{
  "norm_place": "pre",
  "lr_head": 0.0121,
  "decay_fraction": 0.8,
  "final_lr_fraction": 0.05,
  "train_tokens": 516800000
}
Each number is 128 + 24 x the weight over its row's rms, rounded and kept within 0 to 255. Layers, rows and columns count from 0. The size above them is the row's rms in percent of the matrix's.

# layer 6 attention key, 320x320, rms 0.0902, rows 244-261, columns 0-39
size [104  99 108  99  98  99 111 105 103 101 103 102 121 117 118 118 115 118]
[[122 102 125  93 113 175 115 170 122 135 137 144 123 147 121 125  86 155 114 135 168 102 152 148 128 121 115 147 128 134 158 108  93  97  94 155 137 168 139 121]
 [159 127 112 130 115 133 165 123 122  85 125 154 113 123 123  92 128 136  70 137 140 107 100 155  94 116 132 163 138  92 155 146 110 113 153 141 149 105 139 112]
 [155 124 116 157 142 153 143 136  75 146 120 142 150  76 122 129 139 168 128 130 162 135 117  81  82 124 150  99 160 131 100  88 127 118 133 152  93 150 141  82]
 [138 131 168 125 159 177 104  88 128 115 154 135 153  93 113 139  95  96 141 104 115  78 127 108 101 166 128 128  91 128 104 134 173 175 126 125 128  73 103 114]
 [171 134 134 151 121 142  94 154 160 137 159  89 111 100 115 137  94 115 136 130 133 139 164 160 131 129  92 128 128  93 128 147  86 158  74 132 143  88 144 133]
 [184 105  99 147 142 141  98 118 116  94 146 173  70 139 129 112 113  94  70  91 122 199 139 162 130 113 163 114 122 139 130 103 121 115 134 156 128 136  99  94]
 [124 146 103 133 114 139 149 122 147  89 129 109 134  96 117 138 114 105 100  67  98  85 153 164 119 134 149 141 117 118 139 124 146 141 116 134 145 151 163 128]
 [139 147 115 112  79 146 137 159 128 124 121 120 145 133  88 136 146 124 165  97 137 119 109 110 151  95 120 108 104 127 103 131 148 126 121 107 123 105 145 117]
 [147 117 141 134 184 144 139  74 126 135  92 115 126 111 113  63 116 133 142 137 102 162  97 143 145 142 169 115 124 117 109 119 101 162 112 138 146 123 114 119]
 [ 74 162  98 126 107 107 136 119 123 140 141 122 145 101  88 104 175 115 141 125 151 141 169 116 104 156 108 145 137 132 119 143  99 138 172 145 101 113 140 140]
 [116 126 117 108 108 143 109 100 109 151 139 110 112  78 172 123 162 150 100 152 107 184 109 115 144 137 108 137 115 107 127  74 118 124 122 104 118 119 145 172]
 [105  97 117 132 164 145 133 136 156 106 143  97 109 127 137 135 115 122 128 131 126 139 139 177  85 144 168 176 100 125 179 126 147 131 102 158 136 108 125 142]
 [137  97 155 118 122  96 119 125 133  99 140 157 128 139 123 107  83 125 136 126 116 113 120 135 132 182 157  97 103 117 137 110 151 175 157 104 124  98 136 128]
 [ 66 135 121 132 162 139 140 136 119 137 118 142 139 104 146 135 129 135 123 115 141 143 173 114 150 151 125 142 121 111 161 163 136 144 125 118 108 138 123 173]
 [120 128 109 138 126 138 144 131 172 139 151 129 119 124 120 119 145 120  85 131 111 149 119  97 144 131 130 128 105 115 145 121 145 100 145 139 140 135 115 130]
 [142 115 103 143 113 154 127 142  87 139 146 128 104  72  97 155  70 112 124 120 104  54 125 125 151 161 116 137 112  84 117 153 111 122  75 111 145  72 135  98]
 [160 130 144 133 126 124 139 112 126 104 141 163 132 105 100 134 151 132  97 147 122 136 106 132 101 154 142 146  88  58  92 147 111 143 171 136 165 116 115 112]
 [103 131 114 140 124  89 119 133 115 138 149 134 182 124  92 133 118 143 170 156 129 123 130 127 139 117 178 135 145 127  90 122 126 113 130 151 102 107 103 146]]
# layer 6 attention query, 320x320, rms 0.0901, rows 245-261, columns 0-39
size [ 96 100  95  96  97 105 102  99  97 102 100 116 119 112 122 121 118]
[[179 151 127 113 146 155 131 134 129 148 109 120 130 121 136 163  92 129 149 115 128  92  86  98 137 140 123 120 134 117 149 173 165 121  87 106 135 177  95 120]
 [144 128 154 137 142 137 164 128  93 147 108 123 134 125 181 128 154 135 121 115 155 131 166 104  89 113 149  76 153 107 142 120 139 119  79 101 147 122 124 102]
 [147 166 122 148 129 135 114  78  86 145 137 156 120 128 130 134 168 128 125 129 138 152 121 148 129 159 106 109 175 123  94 105 151 170 146 131 136 134 122  89]
 [133 158 127 142 104 118 126 155 136 124 151 134 120  94 126 120 132 113 104 100 123 123 221 115 172 163 128 130 107 140 117 115 119 113 110 123 154 158 122 136]
 [187 118 148 161  78 101 169 115 134 123 116 162 124 135 156 131 130 123 136 133  91 133 131 132 120 127 105 109 153 130 142  91  62 106  87 140 148 170 138 188]
 [155 147 151 162 128 126 101 161 106  92 111 123 144  83 135 160 112 155 107 110 110  98 132 101 137 161 118 161  95 112 109 104 148 203 101 116 143 152 120 146]
 [ 94 126 121 139 153 113 137 126 113 107 104  89 101 123 127 102 122  87 152 167 122 153 127 139 139 117 130 138 116 154  92 132 117 138 119 124 122 134  83 106]
 [118 142 130 134 117 118 155 117 121 157 163 139 124 138 148 105 123 143 114 132 139 162 127 146 116 144 179  91 153 109 178 127  97 132  81 132 132 110  57 110]
 [171 117  94  98 125  91 143 132 138 132 105 120 129 148 138 106 115  95  97 121 139 125 138 129 127 127 134 147 134  98 122 113 110 110 174 173 129 133 139 153]
 [142 115 127 140 123 126 165 118 145 120  91 141 117 130 127 119 157 125 127 103 122 142 129 107 162 102 150 124  90 125 134  83 141 102 128 126 127 148 148 121]
 [119 128 118 105 143 104  93 135 158 160 111 141 152 130 129  93 124  95 119 131 111 110 132 124 140 140 121 119 170 115 115 192 156 144 136 166  83  69 142 108]
 [105 158 131 104 134 145  69  80 186 106 140 127 130 130 120 138  81 160 132 139 140 136 124 119 100 175 155 121 112  97 149 126 147 147  75 160 135 133 140 181]
 [124 128 129 145 115 125 124 124 137 125 138 127 140 125  98 146 100 145 143 114 125 161 149 152  95 165 128 141 142 127 121 154 138 131 125 119  96 138 173 149]
 [123 169 143 153 124  92 176 153 135 115 137 145 125 153 153 135 165 155 126  81 165  88 126  82 145 126 139 153 131 116 154  94 104 158 135 102 175 148 128 118]
 [147 115 207 106 127 124 111 121 138 133 102  93 109 134 103 110 116 146  99 119 147  86 119 150 139 132 157 115 154  99 140 145 155 120 140 118 126 129 145 106]
 [134 115 114 105 147 132 107 112 137 109 113 121 107 149 120  92 140 165  88  97 114 138 103 126 126 188 149 116  82 135 137  96 125 138 128 198 137 127 135 114]
 [135 110 154 131 131 121 127 154 118 161 177 130 154 151 120 114 126 118 146 128 134 127 136 135 118 117 162 113 155 155  72 140 155 120 110 143 114 101 133 130]]
# layer 6 attention value, 320x320, rms 0.0778, rows 192-255, columns 0-39
size [ 90  86  93  88  91  93  86  84  90  90  87  86  91  99  91  87  88  89  81  91  86  91  91  98  95  88  88  82  88  87  90  91  88  95  83  89  94  88  88  92  92  92 108  88  94  98  95  92  91  88  88  89  95  93  89  91  88  95  89  91  98  90  94 100]
[[103 102 138 102 143 166  92 171 109  96 104  91 128 169 108 153 153 138  82  95 105 168 149 135 145 110  89 163 113 132 117 189 128  94 129 103 115 111 119 158]
 [162 113 155 118 166 109 146 160 150 149 155 149 128 105 135 116 113  87 167 113 131 150 153 123 117 155  98 151 120 106 130 116 105 107 139 112 150 118 133 106]
 [128 178 120 146 127 105 119 120 121  96  82 144 105  90  98 134 137 115 136 137 139 140 106 110 145 136 115 125 170 148  90 142 148 126 134 115  93 120 122 143]
 [107 142 170 116 136 110 102 131  72 151  85 133  80  91 105 138  78 143 120 165 103 151 149 130  82 109 110 155 106 123 144 132 121 121 147 137 115  99 150 153]
 [125 136 108  69 120 150 107 116 144 138 124 106  97 112 140 147 147 122 107 136 115 165 164 111 184 121  93  88  97 148 135 120 108 141 123 144 107 136 132 136]
 [146 148 143 132 102 113 162 147 149 131 114  78  99 147 157 154 165  82 120  94 117 112 131 110 126 154 121  96 105 139 149 111 138  81 140 185 170 154 161 147]
 [182 113 146 128 150 137 106 163 152 101 125 135 126 122 103 193 139  62 163 150 113 130 169 115 139 122 164 121 144 102 134 154 102  95 117 137 148 132 131 128]
 [120 147  92 141 106 133  90 122 133 132 123 173 125 168 110 185 168  90 130 114 106 152 117 157 134 106 148 135 109 120 138 101 163  96 135 162 121 131 169 133]
 [139 103 130 127 110 139  99 139 149 107 122 159 135 135 166 138 138 121 103  60 149 117 117 113 122 148 123 109  97  90 132  93 123 144 109 107 145 139 121 141]
 [141 137 101  96 105 133 127 117 135  93  71 145 119 184 126 145  67 114 143  89 148 138 131  92 126 100 127 118 160  81 115 128 127 105 110 163 110 130  97 164]
 [122 159 164 132  85 138  90 113  77 107 150 155 126 153 121  78 134 141 119 154 154 154 118 175 116 159  88 168 115 117 135 140 150  72 118 132 119  84 115 162]
 [176 107 139 162 128 149 149  72 118 124 146 116 100  94 141 143 161  96  88 101 126 156 146 113 132 107 132 101 139 144 117 180  91 141 184  90 113 132 127 128]
 [153 131 153 105 153 101  80 123 125 123 113 121 115 185 137 126 158  96 136 154  84 129 157 111  99 137 149 158 114 141 161 132 102 159 191 136 116 105 128 124]
 [133 133 172 143 145 105 100 134 174 129 149 151 178 118 149 103 138 122 145 125 161 149 118 124 122 126 126 175 137 114 117 115 136 129 115 110 112 163 122 159]
 [115 163 110 143 130 181 121 144  90 125 133 116 139 150 143  85 140 134 113 132 128 103 153 152 112 141  95 138 122 164 158 145 119  98 120 184 133  97 148 171]
 [126 146 154 114 122 104 185 111 137 163 119 137 107 116 128 140 104  82 124 100 139  52 135 135 118 121 165 154 132 101 126 141 105 106 134 104 125 119 119 132]
 [108 139  93 125 139 122 134  95 139 132  73 162 103 189 107 114 126 141 120 101 117  95 114  91 116 147  99  98  97  84 136 134 146 146 130 111 127 121 158 108]
 [159 132 149  69 155 136  84 133  98  93 164 112 125  95 127  89 141 122 101 117 173 117 113 157 105 164 154 158 125 156 165 156 158 141 147  91 116 103 100  92]
 [103 142 140 121 134 132  96 114 127 156 123 129 164 123 116 192 123 105 188  86 125 160 150 127 103 125 101 103 151 143 105 102 104 129 133 102 141 105 138  90]
 [143 125 114 179  79 189 119 123 118 114 121 114 125 139  93  87 141 117 147 105 126  96 120 160 129 124 124 149  94 173 189 121 146 170 138 132 131 126 151  83]
 [134 110 122 159 100 170 131 104 133 120 133  89 115 100 115  94 150  86 100  79 140 132 136 168  94  77 135 110  73 120 100 180 114 109 156 108 110 103 121 110]
 [152 110 104 161 158 137 144 123 110 102 107 145 125 105 172  96 128 123 106 109 146  97 132  98 103 135 126 141 137  95 155 127 120 125 126 141 148 118 106  89]
 [116 122 165 107 157 115 137 146 143 112 116 141 146 155 129 104 169 158 133 111 116 124 100 170  91 146 124 117 138 101 162 111 127 177 128 128 132 120 156  72]
 [184 126 105 126 144 148 110 130 162 118 143 101 128 116 138 138 157 130 127 109 117 101 135 159 112 137  96 122  86 155 108 145 119 143 154 105 139 154 148 101]
 [132 142 130 115 122 122 127 158 158 124 119 116 117 125 129 130 133  98 151 127 108 127 136 162 129 143  85 120 118 111 146 133 128 149 131 156  95 105  96  87]
 [ 96 121 104 101 144 159 126 123 128  89 172 109 126 135 108 108 145 123 110  85  99 137 141 139 113 127  78 159 152 128 160 157 140 145 100 169 133 109 132 121]
 [176 110 130  80 147 137  85 144 150 142  95 134 139 151 107  95 118 124 138 106 116 119 150 156 133  98 128  94 128 176 136  88 121  82 135 108 119 104 124  83]
 [ 79 196 126 157 128 114 150 104  94 125 141  96 140 123 111 124 110 125 129 151 127 164 103 114 116  37 151  95 143 131 135 122 123 153 113 123 154 168 150  87]
 [ 83 148 142 132 138 125 151 122  85 127  82 127 112 106 101 114 115  78 165 109 116 128 118 126 121 133 119  77 145 127 139 148 112 150 149 140 143  93 140 158]
 [158 113 124 106 100  92 155 134 113 114 126 154 141 146 161 132 137  84 115 155 110 122  88 121 119 149 148 131  90 119 106  99 152 109 179 134 170 110 190 176]
 [158 125 116 170 161 100 160  90 111 138 103 125 119 134 102 120 118 127 100 122 139 120 130 149 185 114 171 160 138 116  99 174  91 123  94 137 142 123 107 125]
 [139 134 128 128 112 164  71 144 162 102 141 145  78 115 112 138  72 115 119 152 104 152 122 110 108  97  97 123 151  90 128 127 148 116 101 130 116 112 128 116]
 [124 111  98 151 126 144 192 191 132 136 126 121 127 142 143 105 129  66 141  82 129 175 133  94 160 132  81 171 119 144 166 117 113 132  83 161  88 152  94 133]
 [113 154 148 156 135 150  99 150  96  89 120 124 135 180  88 158 142 119 136 132 127  92 105 108  84  78 130  91 110 148 138 111 127 117 111 124 157 103 128  98]
 [158  67 131 117 153 119 149 121 121 105 136 140 125 145 154 129 100 140 128 134 136 135 137 126 182 127 117 118 155 111 100 130 171 131  96 120 128 100 108 104]
 [ 98 124 118 151 143 163 106 121 160 141 115 167 134 132 109 161 127 107 129 103 125 131 156 140 129 102 123  80 118 138 118 123 142 150 118 168  93 136 186 109]
 [124  83  78 134  99 121 110 119 138 142 129 117 111 116 153  92  88  95 137  73 128 144 129 141 154 123 122 121 130 105 108  98  78 141 132 108 128 136 135 145]
 [116 105 115 105 133  95 111 144  62 156 108 133 145 148 160 130 171 120 146 120 144 138 102 145 174 133 162 122 124  84 111 126 154 129 138 155 136 128 101 130]
 [126  97 121 158 127 162 138 109 163 101 144 186 138 122 126 165 120  94 102 151 120 174 109 135 131 106 150 125 121 132 129 102 149 134  76 130 147  96  95 133]
 [150  84 132 111 107 115 128 123 138 131 153 105 105 112  86 148 139 157  74 121 164 143 139 140 101 108 108 133 130 112  84  99 129 126 153 147 144 154 146 146]
 [126 152 105 134 112 145 125 159 143  84 149 135 100  80 113 158 115 114 149 140 117 139 140 111 130  88 130 145 151 130 136 112 163 158  88 120 115  97 110 131]
 [117 104 141 122  87  73 137 154 142 129 140  88 157 110 124 111 137  79 154 114 125 124  91 110 104 148 175 104 160 123 125 127 120 122 119 125 155 148 132 105]
 [132 122 144 170 103  96 134 135 101 145 135 169 129 127 117 126 117 163 149 131 119 123  65 112  79 140 155  97 131 156 131 120 131 131 189 111 117 105 120 178]
 [101 150 146 136  93 103 132 176  92 140 170 167 129 181 117  94 105 108 131 125 114 196  98 163 101 112 113 141  91 139 116 123 127 116 137 118 148 152 109 119]
 [ 84 113 115 114  64 150 124 120 171 110 164 158 116 144 148 123 158 117 110 155 106 134 108 136 141 164 107 155 129 105 153 113  96 120 152  99  93 171 143 119]
 [109 138 130 140 163 164 106  78 143 114 152 130 112 148 131 121 177 110 146 133  93 149 147 131 145 129 148 102 158 148 135 148 101 129 150 141  83 146 132 113]
 [111 116 105  86 175 111 104 147 140  90 155 138 144  80 142 136 117 149 161 114 141  99 154 155 166 137 125 113 155 125 134 170 118 128 137 106 132 109 116 143]
 [129 133 121  82  80  61 145 162  91 134 124 146 110 155 133 101 140 176 140 102 146 155 152 128 103 132 133  99  79 119 121 130 136 168 170 130 172  94  84 171]
 [130 127 103 147 166 184 162 166 129 133 125 146 138  94 104  90 142 137  86 102 106 154 163 141 136 178 139 139  79 119 147 135 130 107 120 114 122 156 143 109]
 [134 156 126 122 151 136 124 122 159 132 199 113 112  87 111  81 101 174  78 136  94  86 110 128 100 163 112  94 151 141 145 138 140 147 127 136  90  99 126 123]
 [132 155 106 160 108 105 113 110 155 119 113 130 147 107  94 135 137  88 149 124 123 132 133 117  90 150 109 127 126  96 158 118 120 107 133 147 142 125 177  91]
 [141 132  84 186 139 111 126  90 168 142  72 150 145 140 144 122 191 130 129 157 113 115 177 143 126 159 119 156  97 153 115 123 139 112 142 149 144 130  93  89]
 [130 116 112 103 136 152 143 150 126 162 162 135 156 139 125  82 165 136 164 118  94 128 108 141 156 134 153 120 135 121  99 116 127 129 125 104 159  87 117 127]
 [153 145 130 141  81 121 119 110 134 126 124 155 170 138 120 112 151 142 160 160 106 133 129 129 134 133 135 150 117 138 153 109 139 138  94 148 139 141 130 182]
 [127 137 149 118 102  96 104 158 163 111 126 147 152 137 100 144  89 130 104 111  99 137 112 130 104 147 124 116 100 150 112  79 169 115 140 136 157 148 126  87]
 [154 138 133 110  93 110 117 111 158 163  84 123 165 135 181 129 150 134 110 160 171 120 134 139 175 113 141 120 146 163 149 145 115 152 137 107 162 123 143 118]
 [120 143 114 158 152 166 124  97 130 107  85 134 109 133 110 116 171 140 145 156  96 114 184 155  92 163 136 125 171  76 127 136 154 163  86 175 134 155 119 108]
 [103 131 126 118 102 121 129  93 142 126 151 125 102 120 117 154 101 116  63 102  94 137 128 128 110 107 163 104 197 131  96  88 142 106 101 190 125  87 119 129]
 [160 131 147 128 128 131 119 142  95  88  74 179 143 146 100 115 118 105 137 146 143 124 172 185 111  56 127 103 159 138 141 135 144 148 180 132 112  95 126 127]
 [ 86 177 118  78 167 167  69  97  94 172 108 139 145 120 106 160 128 114 149 119  70 140 147 101 152 146 137  95 129 115 116 159 101 118 115 135 120 139 127  91]
 [120  66 137 135 108 103 132 158 146 135 154 132  91  75 164 145 107 134  71 134  37 116 148 126  92 141 135 118 124 132  89 123 165 127 152 155 111 126 153  87]
 [130 156  87 133 129  95 151  99 120 116  92 131 135 149 120  85 145 127 143 139 107 115 122 134  77 107 121 106 200  91 143 116 109 108  94 137 149 139 141 117]
 [155 113 164 134 146  61 119 126 100 188 134  67 102  77 108 112 158 136 159 139 127 143 129 140 112 127 132 107 162  90 134 114 102 116 142 111 127 118 163 118]
 [113 143 125 155 123 100 169 116 105 129 131 122 135 131 125 132 153 109 153 101 152 141 114 160 104 119 126 118 129 169 158 129 107 168 150  96 132 108 116 136]]
# layer 6 attention output (transposed), 320x320, rms 0.0893, rows 192-255, columns 0-39
size [ 95  93  99  95 101  99  95  93 101  94  95 101 100 102 100  94  96  96  90  97  95 101  96 103 100 100 100  91  94  98  97 102  98 104  96 101  96  88 102 100  95  97 108  99  96 108 104 100  96  97  94  98  99 100  96 101  95  99 100  91  98  97 100 101]
[[154 162 113 151 140 100 144  98 147 164 107  99  98 150 145 138  96 128 167 130 149  98 115 122  78 126 162 130 150 106 117  71 113 134 113 165 125 130 155 111]
 [115 136 106 134 151 134 144  88 116 136 118 138 194 138 140 132 158 150  84 151 123 137 150 151 162 104 115 110  92  90 117 111 115 155 122 178  96 131 125 188]
 [110 132 104 103 134 149 130 124 139 127 174 140 125 165 123 152 145 136 119 153 161 126 153 127 106  84 143 136 102 146 140 118  99 107 123 140 138 116 128 114]
 [176 137 128 115 108 146 154 120 163 104 159 110 128 202 126 170 136 132 113 104 167 143 103  97 136 147 133  92 137 148 133 122 128 143 125  90 165 151 112 166]
 [109 127 170 132 121 118 136 132 169 130 114 153 130 172 125 102 112 132 147 143 115 112 131 139 103 167 127 151 160 122 152 162 115 124 128 101 142 153 171 119]
 [163  93 136 126 158 113 123 125 141 156 140 174 149 124 147 109 127 131 137 127 151 148 123 162 124  56 125 147 114 119 112 174 134 186 160 120 141 109 123  93]
 [ 99 107  94 127 131 149 133  97 117 133 130 110 136 109 142  81 119 161  87 102 141 156  71 133 136  75  99 134 116 182  87 146 157 156 165 117 135 105 157 107]
 [ 97 148 188  90  99 119 125 139  96 162 143 101 114 139 136  86  93 109 130 126 134 105 151 125  99 138 107 113 156 170  98 132 103 164 143 109 112 157  97  99]
 [114 120  99 126 108  90 147  97 115 144 134 151 123 111 139 156 122 162 105 153  86 110 118 162 150 127 122 151 113 174 139 192 151 132 135 159  68 140 120 123]
 [103  93 131 151 150 130 114 132 152 177 165 132 160 110 101 117 136 116 112 129  96 102 141 142 105 129  98 112  96 157 124 127 131 133 149 119 108 136 174  92]
 [133 116 114 144 160 113 180 128 161 149 108 110 175 104 140 154 147 132 170 123 144  84 127 114 127 107 156 103 150 152  94 114 135 158 119 138 133 145 118  93]
 [ 92 158 153 128 138 145 134 143  97 126  92 155 137 145 124 125  88 115 153 163  96 122 136 148 148 148 124 153 135  97  84 140 124 149 116 134 128 112 128  88]
 [132 114 106 153 130 142 113 145 157 170 138 138 118  83 146 131 147 151  77 138 165 145 107 166 144 157 128 121 170  71  60 128 139 116  99 153 160 149 132 114]
 [137 131 120 120 104 155 170 141 106 134 123 121 115 129 116 160 129 129 111 128 130 115 135 129 146 144 136 120  83 150  97 170 118 136 145  99 109 154 132 102]
 [119 131 120 130 152  94 137  87 153 140 109 153 159 140 125 130 108 136 129  92 180 151  91  82 137 150 139 122 121  71 159 132 137 168 154  90 158 127 129  93]
 [113 109 103 133 135 154 111 147 118  82 117 104 146 143 118 124 119 146 124 133 169 170 105 120 135 118 115 122 125 126 101 124 127 133 136 126 112 132 156 168]
 [127 133 124 135 170 112 141 183 155 136 176 106 162  56 135 131 115 118 116 122 112 170 134 129 140 110 152 149  85 133 115 124 102 115 157 138 147 118 106 141]
 [ 80 146 132 169 115 138 182  92  76 107 108 145 146 116 132 134 131 153 133 165 103 167 167 106 111 116 129 130 130 129 121 121 116  93  72 126 109 154 122 156]
 [117 121 137 135  94 123 191 130 110 148 103 128  99 159 143  79 141 120  98 145 153 122 110  87 115 102 137 145 138  80 116 144 138 111 141 162 140 154 109 176]
 [105 117 163 105 173 119 128 120 129 157 133 113 147 118 158 110 140 140 134 153 128 161  99 111 109 114  96 139 133 121  76 137  95 115 127  81 150 141 143 134]
 [107 157 161 125 130 102 115 148 119 135 117 158 141 141 164 157 139 169 157 162 125 131 153  90 116 178  77 127 128 122 138  74 124 149 125  84 174 137 112 115]
 [107 132 123  63  99 104 123 156 111 100 120 114 133 118 109 126 122  87 131 178 160 107 120 154 132 111 179 109  99 140  51 148 146 150 136 118 140 136 161 129]
 [133 141  65 119  93 133 104  94  98 133 148 170 116 147 172 159 137 133 112 104 141  96 162 130 154 137 114 109 135 142 127 147 101 116 151 141 121 124 106 128]
 [116 115 180 120 112 128 170 132 122 124  94 138 173 167 139 129 136 118 148 168 110 165 155 113 115 106  97 128 134 145 103 145 136 120  99 157 165 135 166 187]
 [130 116 117 155 118 158 148  84 129 155 171 183 107 139  90 109 105 136 101 133 128 107 123  87 118  95 175 140 132 128 132 109 147 118 143 126 150 191 124 161]
 [121 166 130 167 100  67  78 107 108 156 150 141 154  99 175 126 106 126 142 122 158 112 140 138 105 150 141 105 101  85 124  76 118 119 104  94 128 132 128 116]
 [ 85 156 144 147  98 108 124 111 126  88 130 107 135 124 132 140 153 113  85  78 157 160 110  99  68 153 109 142 130  77 157 190 161 177 152 175 153 121 126 151]
 [170 132 130  64  93 158  94 154 160  95 105 143 162 106 135 157 135 109 156 159 134 144 122 134 111 169 124 167 105 116 191 107 183 136 136 124 139 108 102 146]
 [147 110 120 120 113 103 136  98 115 129 165 150  99 152 154 137 158 161 157 109 139 113 133 138 107  75 146 172 106 115 144 126 161 190 162 117  97 113 113 116]
 [101 121 143 163 138 153 109 138 135 145 142 112  71 104 133 121 142 160  99 124 140 153 164  98 139 117  87 141 130 125  95 147 124 137 131 129  92 152 121 109]
 [ 97 125 112 119  95 140  96 174 130 142 127 123 130 115 151 123 157 153 120 147 125 122 117 133 131 125  68 103 142 106 152  88 120 149 151 127 126 117 146 119]
 [126 160 184  98 145  80 136 147 138 119 134 143 141 134  94 157 164 120 122 110 140 140 150 153 133 136 162 118 110 188  58 102 129 153 172 184  79 168 157 150]
 [156 160 121 155  84 126 130  72 135 123 132 104 102 104  97  97 118 133 135 108 114  99 110 134 110 137 144 104 137 116 122 133 109  80 130 143 138 117 152 130]
 [ 84  90 109  77 155 203 126 100  88 154 155 137 109 118 143 130 101 139 102 174 154 148 134 136 106 116 160 145 121 106 137 122 115 130 142 168  84 135  72 131]
 [100 157  96 132 102 126  96 153 181 137 129  94 117 116  85 120 151 149 101 132 153 122 112 116 110 150 162 152 113 133 155 130 142 114 137 154 127 127 154 137]
 [128 106 166  90 136 124 127 108 110 146 143 140 143 171 110  97 102 147 126 140  88 109  90 113 143 114 172 173 139 146 145 154 139 116 156 116 150 147  71 151]
 [119 158 136 145 113 141 114 104 149 152 111 138 164 162 132 165 147 126 149 159  95  89 156 102 118 126 140 137 129 160  91 152 128 134 115 130 137  89 147 123]
 [117 142 119 127 159 186 123  96 184 139 105 138 165 122 125 146 119 191 103 124 100 122 140 149  94 146  97 111 122 164 183 132  98 112  85 105 112 133  97 121]
 [113 140 100 136 144 103  92 122 155 142 161 103 137 126  92 126 151 152 176 124 144 108 170 104 126 160 140 102 129 115 109 141 131 148 167 162 112 112 125 131]
 [ 91 152 112 123 165 134 148  86 131 117  98 132 135 117 162 123 104 137 173 117  94 136 141 147 143 140 101 151 130 123 126 136 135 126 141 135 111  96 103 143]
 [125 130 139 124 182 123 114 100  86 138 118  97 149 157 143 114 126 146 104  92 119 127  97 113 149 172 137 122 132 152 139 154  74 110 159 131 163 143 120 123]
 [179 114 105 121 123 154 175 106 137  98 104 194 122 130 185 136 138 158 167 154 115 151 139 117 139 128  77 136  87 138  75 123 144  83 138 131 159 125 160 117]
 [135 117 113 126 148 121 146 115 114  82 168 128 109 115 120 102 113  88 137 100 107 120 158 106 155 125 118 156 119 100 136 115 121 107  83 115  84 139 103 138]
 [139 118 149 105 136 104 155 149 107 109  85  78 146 103 146 132 119 114 128 135 122 102 159 128 109 112 136 104 147 115 127 116 142 128  81 128  99 122 134 100]
 [140 160 151 140 151  87 131 148 142 134  87 126 122 133 117 105 117 127 144 130 142 132 152  88 120 119 152  78 157 124 132 136 124 113 120 109 137  83 113 133]
 [175 112 139 122 127 162 148 156 126 125 135 115 142 101 161 127 134 102  91  99 137 128 155 127 128 150 126 133  69 116 128 111  99 128  95 142 165  99 146 113]
 [142  98 111 198 101 134 159 159 121 115 105 118 101 172 130  89 129 115 112 166  76 148 111 113 155 123 133 146 124 139  86 107 110 115 117 125 144 109 156  92]
 [142 130  96 141 161 160 134  93 133  94  84 151 125 110 173 140 104 150 132 119 146 155 111 119 134 132 166 148 160 141 156 153 112 126 106 162 103 127 147  92]
 [120 153 133 152  76 133 126 122 139 123 116 105 119 168 138 156 132 113 157 165 130 102  93 104 135 108 156 131 141 160 112 131 120 136 176 156 163 128 156 129]
 [119 127 140 178 127  96 153 174 111 109  98 152 148 135 163 145 143  83 169  87 140 149 120 127 164 140 111 151 119 104  85 133 134 121 141 116 135 151 117 174]
 [126 137 126  98 142 155 144 162 163 141 126 115 117 117 142 106 137 123 133 145 102 141 129 133 150 103 144 121 116 122 115 129 156  98  83 125 126 156  98 162]
 [119 125 154  90  99 158 107 124 110 163 192 128 100 117 121 123 106 137 111 135 143 142  93 112 158 133 123  79 135 133 186 138  98 128 156 123 125 128 149 152]
 [113 133 122 172 142 107 120 120 145 136 171 172 167 147 150 156 120 135 109 115 177 119 113 155  99 117 123 131 124 135 130 122 148 133 127 122 104 120 144 118]
 [125 109 120 122 126  99 122 143 147 113 170 130 130 117 151 152  88 112 129  98  97 134  91 112 153 103 138  95 139 105 105 129 160 111 117  84 126  82 145 126]
 [126 144 129 112 155 191 165 110 106 122 150  46 132 154 105  92 125 173 134 173 104 138 124 114 139 107 150 132 169  86 136 147 129 139 126 131 131 164 122 157]
 [150 106 142 146 121 166 105 142 114 126 179 112 121  87  92 149 171 101 149  96  74 136  63 127 144 106 146 120 119 115 164 128 144 133 111 153 111 151  86 143]
 [116 128 152 111 129 103 122 130 122 147 155 172 130 138 132 157 107 149  93  83 123 174 101 135 122 134 130 145 105 166 154 132  86 142 154  92 119 114 109 149]
 [ 97 137 113 129 149 141  98 141 133 116 139 124 158 147 142 100 103 138 198 169 167 137 139 114 162 135 109 132  96 145 188  98 161 153 107  63 138 149 127 138]
 [121 124 124 133 143  93 135 103 124 164 130 139 135 147 132 151 128 166 115 105 120 142 100 110  87 154 127 167  95 132 138  95 138 137 104 134 162 150 123 145]
 [163 127 134 172  80  77 140 148 122 129 133 111 166 114 140 131 136 173 105 109 151 107 151 154 134 125 149 140 141 126 149 102 134 161 120 130  90  99  80 111]
 [ 98 138 132 102 126 156 137 111 101 180 125 120 148 128  97 147 126 132 144 118 194 115 114 144 149 111 117 116 109 105 172 111 103 164 109 142 163 144  98 129]
 [131 125 138 131  72 127 113 156 108 108 167 166 109 102 147 125 116 133 117 124 150 112 131 113 140 178 129 186 102 162 190 100 142 146 132 132  76 143 151 152]
 [ 77 108 113 161 108 135  92 147 149  68 126 143 133 179 121 149 119 108  72 118 122 146  85 156 176 134 111 152 136 150 123 133 125 150 119 152 126 159 130 153]
 [126 160 168 109 123 166 135 128  83 126 136 147 135 129 116 119 106 136 135 142  99 133 112 112 140 148 121 162 105 122  60 147 146  71 102 118  81 125 163 104]]